Weights of a small transformer language model.
Size: 11 layers, width 512, 8 heads of 64, MLP 1344 SwiGLU, vocabulary 39422, 74.6M parameters.
Training: a variant of Adam for these matrices, 769M tokens, 11299 steps.
Each number is 500 + 25 x the weight over its row's rms, rounded and kept within 0 to 999. Layers, rows and columns count from 0. Numbers have three digits each. The size before them is the row's rms in percent of the matrix's.

# v: layer 4 attention value, 512x512, rms 0.0219, rows 43-78, columns 384-447
# o: layer 4 attention output (transposed), 512x512, rms 0.0188, rows 43-78, columns 384-447
# q: layer 4 attention query, 512x512, rms 0.0152, rows 64-127, columns 384-447
# k: layer 4 attention key, 512x512, rms 0.0149, rows 64-127, columns 384-447
v43 093:539512510498476493507493505469534505476506468505477486531468536522500503558534518503495539483469498483525468496529507488475482493502524509527526538527513520533519492440479493500473470538501447
o43 095:530518497492488498536489511500533456500536491511446494462469527502514491487455511526474554502513499494510483547478505497533514493498533434476490543443489473518438521499476491465499523520463520
v44 088:536501516456490536471507450468537466502480528494578528479519486517479502484521486463498458448513458469465537514532508488513504508523502499466581527483515494511494471465512482459531504504507487
o44 090:482512585482523501470524488518526585475519532489478489524513519517531487553478487493507444513487549477515553538506452533434490493513510479507492478537479431490498490504469499512502552489563546
v45 079:487484501519487472499516487491483505483543502489468482456504490478453520490488504490507543559477516480510515501486506501479502477499519516537511506475477508525468519478514491518494523517493493
o45 082:512501436526476431494496552496540517521513517561474511516449518506509504484500494503493566509475504532513500487510483478515490494489526500481492517479488509509498533499505507503504490546442500
v46 082:521484493483475548488503527450554456502502497485531515492533505483473494464528501537501460517520463501478539526504483535492472495548492492501546516490523518432479506478532471462492505503528502
o46 087:493514548474528490462532488508489537482476520460511502542493503508522485533500496516506447495461522469494493496489498518464509495488497515483496433498537456494482481509454506521520504515511522
v47 074:524537498498534507519451486495505524497522476498510527489495517516504500543491520489485533506476502481490477430479479477525459538524520514513514510521482502536467555522491488473471477543494470
o47 079:515518484500482445499491440472502508534543501523510471478469495477492475482476504510498549510522509508491498505464516508514487505479516479474497511454467521504456492448526486515462533482487557
v48 076:528527500520494533513499517487540483487527504479485492476513522475453500504507512512465477526531473497480487534502473511488498474495437493504489470468485527507473461502525466495482486474467509
o48 079:505502492463521468523545494508469504474467468463494506489487522536514499514482541534481462502500474457497448478471491453513502509506519508491523437464530491498510480520476519488469458514472506
v49 076:454486509487501508515527502528482532473474506496521478515488487495503487498476492497523533499481533494586489484499479474471475487506555504476450494547528483506519543517493482512500526531542516
o49 081:473503487536469532490455484473518486526507513525496505502489466499519500476507463501553543488516513484477528477543522541478501497496477447510478511530489540509498523466532476517524545486495524
v50 085:441520504514470466543477524514464545540502465511468505510462471471480502508483470479544534529464496500543505440500494489471481494488537506517466515544478518510503531525490501496474496526505485
o50 083:512524446505475483504503534489515511547514508527488517490507466470500508480485469499508582527480505537486479489499523505517500486470487484507476554488493552515465532469521521520483511485479511
v51 073:508481498522490530453562536503506464520521488491480482516492466502496509480503521530516494508519476507519500553493513526511493475509481493515490485477527504463504485519492496510481479500485509
o51 079:494498518456517516507509505490485466458464464468487484502500525511501490497519509524491477496482489479508473496476496458508508491502516507496511494508525498479509478553470512465512467531456456
v52 082:544513526531509528491519499473534465498489526466535519509553565503497508484551525515458459479526466489445499579531480533540488485513492522525569484482486488494476515488517480486488503480509517
o52 085:482490523473533476484518479504485544454473504468493496512510511516497484527498505511488458488487509479530511484485481483472512518504511514482500451531498454502501471501465494493517507533506513
v53 088:448527499522488494537510493536460521485522459492499500521493530527499507523453479489526550497488517494538493483484490501500485525494532503563452496540467474559533527517467490532459510530525472
o53 088:503486448516477499528470515487476469538478501542492502474506493501481493473474498502482566507514502519521496493496534501514482487487461449505491555478477576499488522469545498488491521514478481
v54 090:539484525487500491553491483522523480501513518487509521541543543504487477496522471497487508500485488475446520472528491484539511522532507508491546506520492500548513469483496459469483514535527482
o54 091:503539577503491475488518518503517575472504508517483477522501491521534495535493520510493511520503521465498518580496463491505490502505513459471483484513493497510496521486468492518493524494514545
v55 084:466460514540493487501511502513500458491443532512525482520480464457491525471473489475560488518509507501541566542519479525478510498485472492466491511478492490444489520535502501507505505469510539
o55 088:502488472467490511485495510520459507489496476490510554515496479509508519490499466502495498507486498480499445456476502534488539502475479509518491460525509478486493494485544485491542508493556446
v56 086:512493521506507535471526535513547474494502502487505436495508514469512467488478500490486472480489468496508487519467516536503519520445449484488461476475492497531482453534518504477500484452514511
o56 084:495515524496520521473526525512463448477488449470511530509532521503500524502522551498486452486510514467498461519513491481533492536520501538507528465523524535488519482551493512496507442504499468
v57 075:481490512537487533561484509448457511500522495506517522509488497502474490508554527512460521518473493498467491497530489458483483476552521531490533523525473508525476524448495518444501487525498481
o57 079:527511462490476453517500502461494557497536518549512490511457477513503473470476497515488559503471501520481474500458504482489528525490509519474481504431479497505461493447477497526488535495489513
v58 078:518489506504495488444522471484516503520501485527548484541448507487487483515503487530481503416465501546520492520464588514491520482495520514528512506522505463519510513498502503496508491491527462
o58 082:519483511504507533486478505450542480477496500525511496502485495500502506504504544508497517530506510546523517545513508501493515519492480528517533546521482495471475520529503457473524527514473485
v59 084:513525480486517493512477491475512464519495507499547533499497488529473520476537501512478491490522507488464561512527496525520476502554496493489588518474480489458482543487501504469473518489469508
o59 087:502495509463509470524498478498489571470503520494511453502492487520487456491483483486496493493440487511506488459444492487471499490477504527490495495481483444515511471440485492511491526498532503
v60 091:506500506468502486520482499512537445501499501511526513452560505553471484492517475472514478514521487473485583447528481502509516495508527505472547534526499479520495455497490504456492534515483485
o60 090:509523568502494492486514515532492550489535535512491503531518519497514503543491495494499459480459536487486505550520476495484478496512526509494491480518525466493530509457490504569486490474560513
v61 076:465500474514528486498484460496465528511522517529541570477534464554477502468521530495514522508476532508509530459499446496542484495548541540478531511497503489464484547521516501503488516517439519
o61 080:500496501511488475509497459497523554531550550524500472502494482470472476494496419485538538494482510528498518482488491501479481487495522497502477507506507484520522488447522507555471535498537528
v62 087:540460488514541488496493470446521535489486488494571546526492516465495501531549503505490493475486526511451517524511522491507498500549498497467593505517501522457523538461488499511529503521480510
o62 088:526489526494509488496482470493545570500496517524516463500465496517534491504487496515491516526506487510521525537463497515473549474484506476496497506486492433503445497491491446473524572519512537
v63 076:522505523532526529521485511474475491491532506484511541488534510539478487493543535487490500521458466454486493474480500499509489501495490534500556487496451477546499498528517506490492507496501506
o63 083:500507464509500482519524490525506537499553485518500513516481527506480486497484471538486521499512494504506478516471435486527475540491533480488488484495513512508500496504529520534447505511496517
q64 089:475502499504533483508486500521504539499533493496546527522488500461482527541496496487511484458468477500583474492512457457487477487468522486540479520485466480497513450492505489440511502515545491
k64 085:414524496485522460498533503513498479527508496526461505507479443546491516470474523510464485504501519537481504477448527492503504509486503494467498485464506507544501517508541514491483522480458489
q65 093:508510531491517492469496526490493481489501488532488507447489524521517490481522536519484476523483526491540502518522527478521501578521503504501493468500504507524511530523487462516511468557460483
k65 082:492478528526467492577529480463510501515511532510544472458507520493517537500509462495470517484473505502503493520474535513470490481494523463506515490493512517474488484554474568523508478529534494
q66 081:480523500479475508551509477491469519519485529562529505521505531545521506454547505499482518516503485469450494476477484501488518500524482477506506523483518562527491517463494515453469468460524538
k66 087:518511503531425520517452495494531535488491492496497508516532507494500478501460481531517508500486481491535498499477437520507500461524537508478477481553488501512502507495542473515495444537535522
q67 090:488555483514489503518497480563506509512538503465492514475491513485544478504484475505517529474474513444502460508539492492501478485498475481491511557448516508512496492505479519476493480541524535
k67 086:528512505533529517512518498479492519475488480498486497495505456502483525506515509521503504478517485502524471482446425512543504500528533524517499453513499506498474541532498500489502486494486495
q68 091:462499478485561536485519468435482479542507504542501513449489468550489535523474518484493505492548500468498558509479524485490528551486499458506531492524491474527497510480529525498462519449492503
k68 087:553505532504461473517489531516503488529498520488523502465506515487477518508519487444478489511524499499465529507528562512506468516510472455468483475493508538535529479547477525529497499532496486
q69 085:500491533479479494466464533497488539471481495498490470531507487520496491475570514464506480494502535464519452530525496523528485506539491553497536462463513489498522504516502494496484521473490519
k69 095:556487500513455520565485522505503503509528470482502523546551546474505491516497505509539506494513473518479533475514510547482473462496510510477541520499505518549500514491495493524533494486533485
q70 095:469503470513521539531539493556492472511512543480491477504486520504516493472552484487480522497503486512448467502500440498518471454479518482510511524508502476487488495496462521473498486518489554
k70 095:520497504498493535529474530489483533509489488511454496464500509529489491511497504503545515497546494522500468473483456551490519459524477520482514505541529519529504504532504481546495464496546476
q71 095:530476520511500494500491509503455500503503480543496489509453493514504511510512529422481510514504496491515506505505494480483491544495471570507485453493505557513486493472506516460481494468485473
k71 101:523509508479506456491494461498559506489503501524494452477456504467505486474443490463482489456478477530483534500512568495498487484475493492484482525462474472503528489542521532500495525490509490
q72 100:530443508473512512481524500512443427518483537537517509507478501463505559504521482554472501505495500470508521498494471460526515476541497528501488492488513464511466492489484504484481451468517522
k72 099:510495470493494510522496513441517496517477495497510494495531530473505460507479476536496480503510496530537533488520474567474470524494535512520485483491470542552520496540527463508510437538544503
q73 095:482504517514535489466494489485505444507499473496489471502501472527485489532504496530510540521532494517497526475486520524495512543465504515528480471520510515506507502486476471490450515468425481
k73 099:469499498495522476477503507496484516516487542532482512454502500507499471479506485467488481528479517501469566515494480491527488544508495498513454495462507498551522489486528477474491530504489538
q74 096:468535491557459513537484485482502474495488500487472552521487510505474493483508492550484541511515523496486493510567492519505490482522474501491487481482490479455521474494528519509526489490452533
k74 102:527473492518528509513535478525532473489490505505510452513485539492543445452452549522502456505505512488517515467470509549482477475496536506490524479479477520520536524520460483514511499506480462
q75 098:517523500481515508528515504532512496494490516547529491498492512485498477472508519472479476452493489535499499476466525484492547484489490481487487530476512480526511488476502521487543507575536483
k75 091:513545517505439495532467556557534532508523495463484536523492486502513548510478495495506515479497473511475521496487515523476464469500486492482471507487477521467485474526473508496498482477489492
q76 101:527531506492540526474484510499505514463512500477518459477531509490493488527524535530542484507461493493477524503508548494502483496524504447472494555488515507465516514493499515502515526523510498
k76 106:493499496489494509545473510496510555482497473499502488564545504501500496503471463483494527500464489501498480477587467480453543493499511473449521489551508485510484497507471487464497529468476496
q77 105:516500496519565477467547511460485519505495472442534490489500472515471508497500461476499516518508502470502494465502494514525503474493482483489504444518481485511516514515515515517500494520487507
k77 094:460491527503529509494501501434516526515518513558482472495506516515483453506548516533484505472478519482469493528518490485510500511502503525563533498518491483464490536447503497491482506472503552
q78 102:520545510513506509540521498507500527468494539498494494468499485513467517489493438522484531481524491504471517450499473478458476505505488441501524478492466506540510478518498535494519528506497508
k78 105:497462487457527501507543490459456473503500537524465412467497518547496489517507475505502470535473518492471471496486485507492531519502499526516555516505503489496502453454514498475500489488470499
q79 094:487487495566501489515523518468506535534528498460477488521517487507480501517514478531489479522529523475509506487504494481506470464499501523507485451486489489508476486560514508498476496458475507
k79 090:472517517494553477483517473439493550519497479490500474513525505526482439513545512488464513517519515527516471527518535469547492494491504568518538493504553535503487513452503509519491480506450555
q80 101:526540491507527486496519522501508541503542495495500516553482500501515472484493461490448476442487509493513478482507498473498525487500515507460454497467476472497527526487521522446534517552512489
k80 107:447498521460493533504516476550515498493476506531495454504481481526463500451490471490499502515449505470508484477515475496542464497486521509506531495511488494518479502488513457502473492522491530
q81 094:520530527527494565517489524560514485501521495466496550480501487539479519477505490508464503490497474508492492497498497487494509514498524510490479517460455501499506500532520508490536541509542522
k81 103:468484477493523489510547504502495528465505516499453448505496476545463461493518492475486507501473519505513523484561488489478534530505486493532497480543522556505523508511489469447496492506494493
q82 095:547499519565535487548510498509467529468505509518451549463474479469506487486497484547457491485499491506473478481504523471455559477531470469501491475483511464553416481508536542473507547519518507
k82 100:487513517467502504538517499481455464547500513486521485491527491514502506491522465516514480494505500477523515481480489534508465523490468547508521446492507490508466537461512496528504491528510521
q83 106:485473462552498493479506484505539525511517471491477537520501495492501469525460487516472472525537506513493492489462475485510508519499516544503475459482456469521500503502507507498466468475527544
k83 092:477513507485530510483536461460494507536472432510521483470502496522489463508527550473497498496516506504526483508491514500542516536516484554528503490496544526488505524469505514561498494510469520
q84 104:472499507568488469490485509485452489459512522470453487501479510494504516545513482554487516517494499511470523477514466494508467505482442507497481456495463441513474516511512486468496527493507510
k84 099:492513503521557511549505450486524557516503466515541473527523525506497515513508510501497487514490498538532463506489509530523491522498477521539532525493480517520450498484522491511458450546520509
q85 098:502529469488481512468502519495505556471509534484462502501471472567514496477469465515477517487489500462514483498492545462426548498538495501469459483473493503497477467464551527513431529454465483
k85 109:465486528478547515468511463481469516494522476512502453470504522493489446534523501555507481472496502504489499487481501523493501518516541520515506490483577520485434488485521503521480522491475520
q86 105:515504482450507492441509519471515497492438529516514452469474507483524506531503492480497489517474493497473568482497566528488509497497460480512519492485473470507529498499504520504508503454499450
k86 102:521515524490475493483522530541497475482505521518477506529492522474506511500474484531497503505489507477489525485524526507461509511501551496480495509466501464507473448524536518492504578476508489
q87 114:489528501515456532513449513443482494522490522516533494506485466537499486473468475528454454451459468500491474491464498513475546502506513514507489473461449522485463480501496524454490491495513486
k87 119:480533489550521526520508480470508487510516511485484458480448487491504515524460496522534484503458498502504465469489509498475508519500532489509479489517497472524509535525459489517483482533510491
q88 105:500472544485507485472513547515527460452512532522510553522516488490492498496450506509455473477478501494521486503526492522457503499503493507474495499503472469515536524526491534500530538521506484
k88 105:541488453514499457520507504511470468520478535486553544527546498470496496494511460517496457512520503483485476436496454524479487522481480540536517459470483482529477519522518503491480502465529497
q89 097:544475482473485498483484497515557534507489477479491431535490557502489501486514497467523473484472475504526500500534515499471517507465525494508522521469502502465525496468503487472527505542507454
k89 098:512509509523463511495492539500467489458510516503486521530487445515490479512505502507472517453478483517471500489509505448444514523517495490481468516545547440481511484492462511465503539510458513
q90 108:485491465478540487528561504473473472485483495533489505542488476532473478485476470450492479479503495501522505526519505508480471502494513484457478492499523479500498507524504520462511524478472477
k90 110:508471496437500493546483499493449505476469496500549486483502476495496504482510474494489452505470490521487505453447496526459509524480520533504486477508517514511494507474517488505510473484458522
q91 120:527446528487499499505479513493492462503513532486507536494545520533528483477489538483520472498488457500476483532502490521504506499499523538496526518535485523516545520524495504496463500477518546
k91 119:508477482495471496487495457467492498509489527494491567479494501513532531528499538440488482490516489481495448472487483484522473484492504532506524522451513511512554513516488514540527488489495454
q92 103:505490503484467488485487502485510477547486485475505421485491547495504472510515518445537452485490490516537497506494502502555516512486515537500536533527536482465550492480494456470514462523513466
k92 102:489488501470452533482488513513507518495470483523468498516480452567490482521500530520497528472462484500501492504523496456485526523491510478495473561538527472549496504522517492492513532526476490
q93 094:502546522505524519510532515503477504494528503531490527511521493491521467504452486477501532468505539507491490495487498498497511512547488478471516478479526435521483505507487510538535533498535510
k93 097:509461444453499505540524518495503500527470488505537493502524480469496505500499471493471505531500482449497501477485482532502492540461523528537538471488466497520461488468512500555539475461506536
q94 110:484506459462508492505523533474515458468484528542478519489492477501522483539508475498496516484461511504485492509524536470455496532526495460470496453509492481511504499541471495496519537477489462
k94 110:520463491483549500518496498509438464445501507521537498525513475486498518508489470515449474531471514492496492431476482516482506506476514546493475434504479473530470492478540489484501516480518506
q95 098:521514539478462467457461516475506448477503554492499447458495510514526512528504502556529500500493521514491562465525509521484537491510473499517489510479480432485512458525502465504519502483493480
k95 104:515518528549516513473483480500506521460482504557482536515504535521484514478456511541505484514496497506508441484522518450506531514481480500501525521493493486527479480501520447470501494501516515
q96 089:485466517466521476461521496514473528486463494484503531480496464569544482430471539448416505503452530482479486511466477473488526520500486494523497511488512506507504478515493473509485503482457495
k96 094:534488481518524501589496545540501462498508508501481486502524527476501461515464514516541495536525478486530509525511472521487538485461518525510502518529526539464503488501471459499509441526502539
q97 090:522542510517497502498500492496549451528521519477481490499559516503461493505503508463572493520487473483505539477501474534528483503478526483475488508505479480472522509531477503494510516508500515
k97 095:466528517480512497479509484476485474519526517481493522498474526498485506496494513484485503500565516495507494492452547472494496537494477486499496540485503515505508494449499539495491509496468463
q98 091:498482511474486505511514487479485510489483501559481505472493501506453497504541503500485469495504547516488496496488536439496510480530469488505504438499494530524481505484481510519481505497499464
k98 091:548482514531511532534471543524533469518483520496506476493489507477520514509474478505490504453451470499489470510490492505512461458497529467497539503544504511483547512514502533512514465528481502
q99 093:516513513486512513501530494472481510522497485539488478522500499515523538506505518533488487524490525477523516493485522480498509545525497476494496456503515485510496528484496486513436505483484505
k99 097:563480526508526503561499512538526522500491505484519470456540512467519501522459477533524501464498469502528469463501481521529455449477529476501516492530532530494540504518458496556520459536538505
q100 093:544447494501534497511473491503532504513490508474487499500476487471470497507498485498493497500517485530517547515480489503473508475472511516504507470507511484490503533505498504512511495493495497
k100 102:495506492473478481476457481535476478495510500540514531486499491492477508475468495474433511492489513461486543484509492493506501543486506483536491493468456494525487498471539475495466492474442501
q101 090:475485476486510512486520468522490505495489472537461487496476483503501518542480529484510494500493496494525556482496542535513488545461490485504449526513483523510498511478534491497467486486499493
k101 091:538544468522488484506488473531525487532537478466555479506492497490472512463490487506481449453491501530509494507485490482468499496502497459506458514508458505540544491542501521520484496464481518
q102 089:548504475513495479506516535481464527515503516528513497519536523521559507482516502492512516485465530497505464503455502484475502518488488515504499412465496501487447472518547497488485504488461524
k102 096:533499496487488558514476510562513491482535476476478456545478491493538463462472499506507493493480472495514518486506490524480497517487527510491481468544481521501475531517477501493479517548494525
q103 094:505468491543485529482531444443509500480515481478459489524522477535491519524495493519508479551521472503499515494510526475463551540486497510493497478481516489513537528495485496489474504433473478
k103 097:476492503479525464485503461471491514512529535494514536478487474478457521505494493469499542506531533486502540499482506483532522471482496476539486514458508454506524494483542545480493499464501538
q104 094:479513521520502529486500505520519498510492485450487428519480525478516458480496534509505447483440515522495512561512504539523527511534473554521473539497535516531522516456484497485503462510497499
k104 103:503505512542473469495494465499505499531525499519519524500487481479513516519521491509476517483493471477552463469492505535542534472482482508506472499532463487502474537531515481512513502498465464
q105 087:480499505500509515505509472513495491537482503491515498508487506494506495540514519499522471487514463487492521487476485535529482454484521498541503487513553533522486523483537473549476488491513471
k105 092:480472491505511496511443570496452493508482497494499457475508492531515457477531471479501508453498516476483502515469459518533518485535514541503539499493499512473508500490494467521517484464499510
q106 097:492494464464522474504425497475497447493518474511506512523500455505513514465516462518504546514490538507485500494498494458500500508462512536515500505519479450498474462480539492483470490488473499
k106 096:484489472506506483491518462496466489536449531520517526467534505483474506496486505470489466480499478561506541454526492508536484489518469538536507552489482490495490526522531488505498493522559503
q107 086:512545519522493497509501534508527537479497474458465517534474446520503501491473491485495505520479455522515515438494510527452478530473461511501538482508470518494513459525529491497492520519499460
k107 098:479523499471504473500509510552471491455511533527497491451493506530535495423484481483508521481515511466483570520485501468497505557464495477492480488477503467499533454464565477466506549459494496
q108 097:495501557506520484526499457510465498494490514526505534493527486500443497497537492495487484482503500536475468488501522491453516465526482484506514514500559519529491486511538542555500482500493539
k108 097:540489482499480486488500493541529460486489509516513511515470535470534525482471484537513487472464477499515502488511486501482489528506524532463496527495460552493478478537469492504490478506514485
q109 096:515484520489501488511485448514485428433479491555525474469488516477512517508509521521573476500498516466493537517476469514530488528484498490495516543537474508472527513509497511479515494496494505
k109 106:561523539514482498541481523506524518530515512475486477533491476492510488519483490530501509479475466524490475486537494513513465488497492491494478503505469500559468468536459486466514484546525511
q110 109:494490559533505504517514496492491465504507510507503508471513498464483546512494505537548551523556482503506496478500453498529451495540484495488498503552487547498450481551501509535509502483542510
k110 109:518486513493484483548505489457540476516491503472500481488532547495503471511521525522508500474555467486508488501481502528503479540463477523513508518520470514503501471487518510518525469505494503
q111 093:490501502447485467499499501495470458483478502523540444504514522486508529484522516497517478531452533475513486485492481549520472504497527489495513505517544499561516513493469491491500480508495488
k111 111:531506498493481530539507508496501544525487467470496496539490463495519523514469492493509497503485493475525459503513481528473519485487497457491526501558472471538460489540480526497517511492522489
q112 102:459512504547520462479542529534509517532532519460478493514536490517509556496511491495523525483503456496480541488543469517468448506477513447474503486512481493437492501521528501486508553500557511
k112 098:536459490460512497530463527460460534483473475511533490517505462520532459506536466488464521486500489510469470485488498533527497572463495525536490494516491503534487492465473472489502525496497505
q113 109:520489518540493494512534491434489480536474504514505492478490512498512503525486502498518490528495456490495504463473480482526489486501453436487506494533518489549453488527494549496497502465481499
k113 101:540494505467481484518532487468501519543465507523523497505541518500500492506520489511493466481516494490498484498476520537537459519470491546506499486491486525486475488483543507555521502479512510
q114 095:491509537550471494542493528511514528549510514503493507516485513516552565487540480547503522501544507477506514473478447515508485509505482520523494501504466526500467490497530509491496466517472516
k114 092:500458508540514535516466472451520484510511442501517465510485509543505469487505522491533463513547496496515462525479482545514497504533455519554509460500494530487515518499516521537484466479514509
q115 107:442529512485507488499519469504462507490481506506520495518519445512510501490512498527469552529474504502460508473492477511508449489483514498472490466501491479501516506521474505508480491501467493
k115 128:512461464501511482535495499545557528523469487491533476478514504461511515490451524482524498536499472489559493504510493559509487446484506508505509505487463502513520474515466530493514494537512479
q116 104:509473510466517493543516481487494473474465518507518518503490519481492489498503506484555489443495471472524476542484482530527517505478534472509532522506519538522480494514461500499493508514533510
k116 113:504500496509492515530497522496516468511493508488527537494502471517515535502503473514517515533528494510484463512465464491462513493488509483463493485484460486488506469526476522516523465502492488
q117 105:490506503499508499552504486459451476490505469513527490514486521482471475518454499506504500493521500563505477522479453529572494495507510491506513507545535501534471499521526483486491512514516518
k117 097:490488495470523510526518500484499536544495484447543477528472511511525514481512510488517500504477486522501428521443485504516493555500481513516552515506505542509493488473479522545503447487499528
q118 107:504479516496526518473485523548536481505524483514472525501495476484459461518490526508491523474464528489487460498530510551452427555452495516475459486504449484524498516510487498513495508481544492
k118 117:515543496454464493517501495475487529515521537527484513487489496517480462510484502486477498469477507506470532503466488532503518503528553536495509491492517474523513519499503472502510519486465509
q119 109:495496472565513483487525516504499500536541492467497557468518492480478506498519505537472524531549487499489495459457503479488506536499496489508495504475525511540471503520524526538485497461474567
k119 107:518521466483504444505506477507550516522489477486481489484521553478499456521492507483528478497565532507530528563510526548549491493519494553503488502490506543468524513486474520519482489496511506
q120 106:488488509486456499454500514483537476551513496512538423494527500504497525535492523497516515519519504503489520503508472543562464445463501524539492557491466498478582531501517470512488455502489504
k120 105:462518500473459494465447471522504529510474483496452518484476526492475498505494517463510531497484487512502517520528524477530499488515511492485489562488536499508504500519470513492513496516470505
q121 102:460471537507486514472493526507505481489513495506535538532489502505482468493491484504435513504502502502479481508483445501494499463495519533473436440508460495514443561509500501482500500490502539
k121 103:486531487518503519560470468496506530531484464511532497489503507536514512478502499481501455497493499522515484473478483535515488470456514520536485470542460459516498543505457479477474460553515483
q122 109:516488548495504493571477489518493508463504493526513503484479524506436470479479481497500480496529504546497469481499489536515510456493515504502501504505545545519459505494550506472504505527535506
k122 113:550496496528456489499496532527491461478495526466525524517496492529504524493488492496505456469529473499505475491508455509456507510496492508501499500483474483518542488495482485497512480475524490
q123 118:480520472510460507480512487510545565539502499482521519526499480515512497482514545540443514490461507478475468509520513481486510489489544506498475466476485495496483509492493473516485511505463462
k123 118:486521469536536484497485515505514491483525495507465471481493519479519479521485510501515515506448538486508528501474527494503517478512554516503478484502526475526526517520494496416464523532477478
q124 108:491486480552523498517528495504464500465525520504470545481522466509508514505473485558503510527503504525461501474444475496483462563531469498484524494515471503538463463533510512522482485414520572
k124 109:499484475486531488490528452505537495545515495508519518496558516489511518510468490502530505493552500469522536515503498529535481485493504527522515498466471517485538525493514518549507473502522498
q125 114:527475486479466497448489514478518503499470526494539498518481481511526517550492490497511491483469493495481558524521541533477506520505498499508528494463472447486538479504488494510499510475507465
k125 112:503527532499503510486499506507509478493478536503457503498495520483473511518499509530497498515465527481476516492508537487492512511541541490483491519481489481475499502545498535490516512492498490
q126 109:509515467521517491495513544493474448489527499501481509465521488469468500526513483525534547526521529482518501481464538474480485547517495455499498501495509485538448485542501511483495494430473542
k126 114:498505472462516458517519456491506516507504464501542495504565483539499464506513474505510470484526515527522510505483492525518509486467474559523555475492479539473477471439530516542489473500492530
q127 111:526534529506481548484499531497515439501527490510494495467488528489472524504492507483507564512526521495493524494519507502495522517488471497488491528503506478495523513480512501534534499520493517
k127 110:483486483475467496537506522501462541505469488521563484492527495502493516455496454521471509496545487504489506469488481505503494527456476502501505507548506498530459529449501492511482500519468538
v64 085:480464496465482507488466493519552498495476529463488486485520460484507537519511548487544525530479507481468524554546509530484479500457496479467474437510544479505525501487529555535514514500516473
o64 086:450507532445492467478527474515480462487539501486486502474480543506494460470493466469486535444496520512480511486473539520487485513509496503487464459504460544505496519511457526504521498458474513
v65 092:543485518466487492475525514513520517483494510483490488515484506525508524522495509490514508448497508499461485492510507576516515530479464520506486450454488505493497441460533519485494470519525508
o65 090:505505476463525523499509502529507504511498496468510531476534517492542494534481512499548461514509504550521484530525493517496474509501510514459474473556493490519497493554474481507465526456539492
v66 098:509537485486532476479533484482490504456517464477507539491497522485459503498457522496460446509487457500485503424486447518500495457478530501514522511509475461513475489518491532518523502467540508
o66 094:483498466514462514475478507531515553522502512470474509544476453501518494504469481544510470512485533528543488521522505452522487453515491504473514518535482482499522501429534505544539485509570501
v67 092:537541481501480475493567486471482507468476503489460501502435498523489525530483458501524453508571498519530497461512484507504505441496489494518533511487508515505491469503519448538509488491494491
o67 091:531522505539516533495500502547499512501475475506500496505467489496534546514479499514506477538469492510503516522491467474497504510518484466484494452570492526501501530510525511459479512479568458
v68 092:486500497503497473500455520506507549511508499490490522457471524489537488450485502492465473444535458515500516485467525495521497472439483497502504533443464521505493520542499480483501502506454515
o68 094:512524460533478495519470551505515492492492503519519482513523491505469528530478523480519459498493469502501504516534490486532530496495517510536514523539531469456487466486512479495520505519479497
v69 098:488543513530480503460455515496478493511502488538502525511453545541506490485515464508450465490493517479507488540494507499515556506536504499502505477451486486481474545461497430483532514507461520
o69 096:461508434498537475531518521490510499485426495507509474488499466484534518515513526492512488519454496532519509521495526480477477555472484509483513518518501484482515486554465481498490510478470489
v70 086:517535515497489528515479512534480494461506504472504495500482561476449511523538519504497501556502493481491499511518510524520488483497465494506510464508497515498485508479523501510511494517491491
o70 088:506519458475508498508521451542520513517482468463473531507502475495535514516483491556508493495492507545511470485466517474536486520524483493465474501494488508542524496507509515521488515476524485
v71 087:494523486517501522471495498489520461545512470518499504482554525513514474475463501512501487499459512527473531519501499475514483509499557477502463520488465480499498487487478496464527526475540526
o71 089:445494524479516493474504494455480510501532494510486493492513482524482479526538481457518477523481511466517513496538507475488515493473479516533493526452490437489497506495471475525486498527491479
v72 096:482522542503491514575487507508477506481481520514509549485460488473480499491511472512464493518527470526526493477516472522491506480557462501502547523515516525475465486515472444487473473495488480
o72 094:506469491529501550509500492545528512468493490497491490505509456528463488487494474570474468518546488520524481513473494497533532495532467501503507518500530529537539502460526490460488505487509519
v73 097:484472518496531505501522540494537491531518500480492471497507479472480533488486474510550537564521479514485508522520487479472477484492489488476498483538523524484547447490489505537502503508502503
o73 098:521507515463486489493467477567471506527531465489454539473486520504544504478482497477481448501501514514508485464492502483512517503496498495456450469482491504550516503499515539503519554545520476
v74 099:520473487482520505524529493472558509483533494456484504479516467488485537556482510482500495506491425501474526475505476523482484507495506500460490490519489485533514454498496540503497503478529507
o74 098:501509528483470537480467513550533524498541494474479514522507510534503488450455482532506486483537529487526496504500474524472483473494519519491498484512488537507505501465506483507486523473535508
v75 085:463506506471490512464486505519510512483498456506450462526503509509508486519512532506479494554530521476524491508516500508480522466460485506531484452484522482497472510453484499560496514488464501
o75 086:521511481492497489529492501517476491481459533497486502487498478492480498476510513466486486487486495564510522495515545474510484497514468496477477496530487546490532474481474522519581489458495501
v76 093:518502514457505489549524518465545527479515481482493487501501475492465519503485472468518529513496436523447520487540446555482464535511470496471496486534510552489527449498489546502507488503499493
o76 094:507512538454472530466475497526491504519540477455482532517525502545522486510471489484511456491542497492534471491476480503505503474531502493480486469501471506541513506498530497523488547500574484
v77 099:536483477486498455510512496489516531473541524496500490479509464478483490529465542508476479443502418495485494439481493551512469506472490514519531514487444490514507506523508532472504477463545490
o77 091:475509455492481485474462540497533506515535516434519494544528521510484473497475494501546499482564505487536491518493486531511466454496539524510510508501482502471464472484525483535516470496525504
v78 095:467515527490522558479543481520477462483465529459545462500537524481504485535529543500479427465482479478488502510526494542506460505483501487535508494453489471505459521549510510521478453479534513
o78 100:470510485482481515488530452492517514502513504448485477505473480486481463489506473524500499479489517516484508469536514482492523499506487522521485538482475516524511532481435488522480466464470539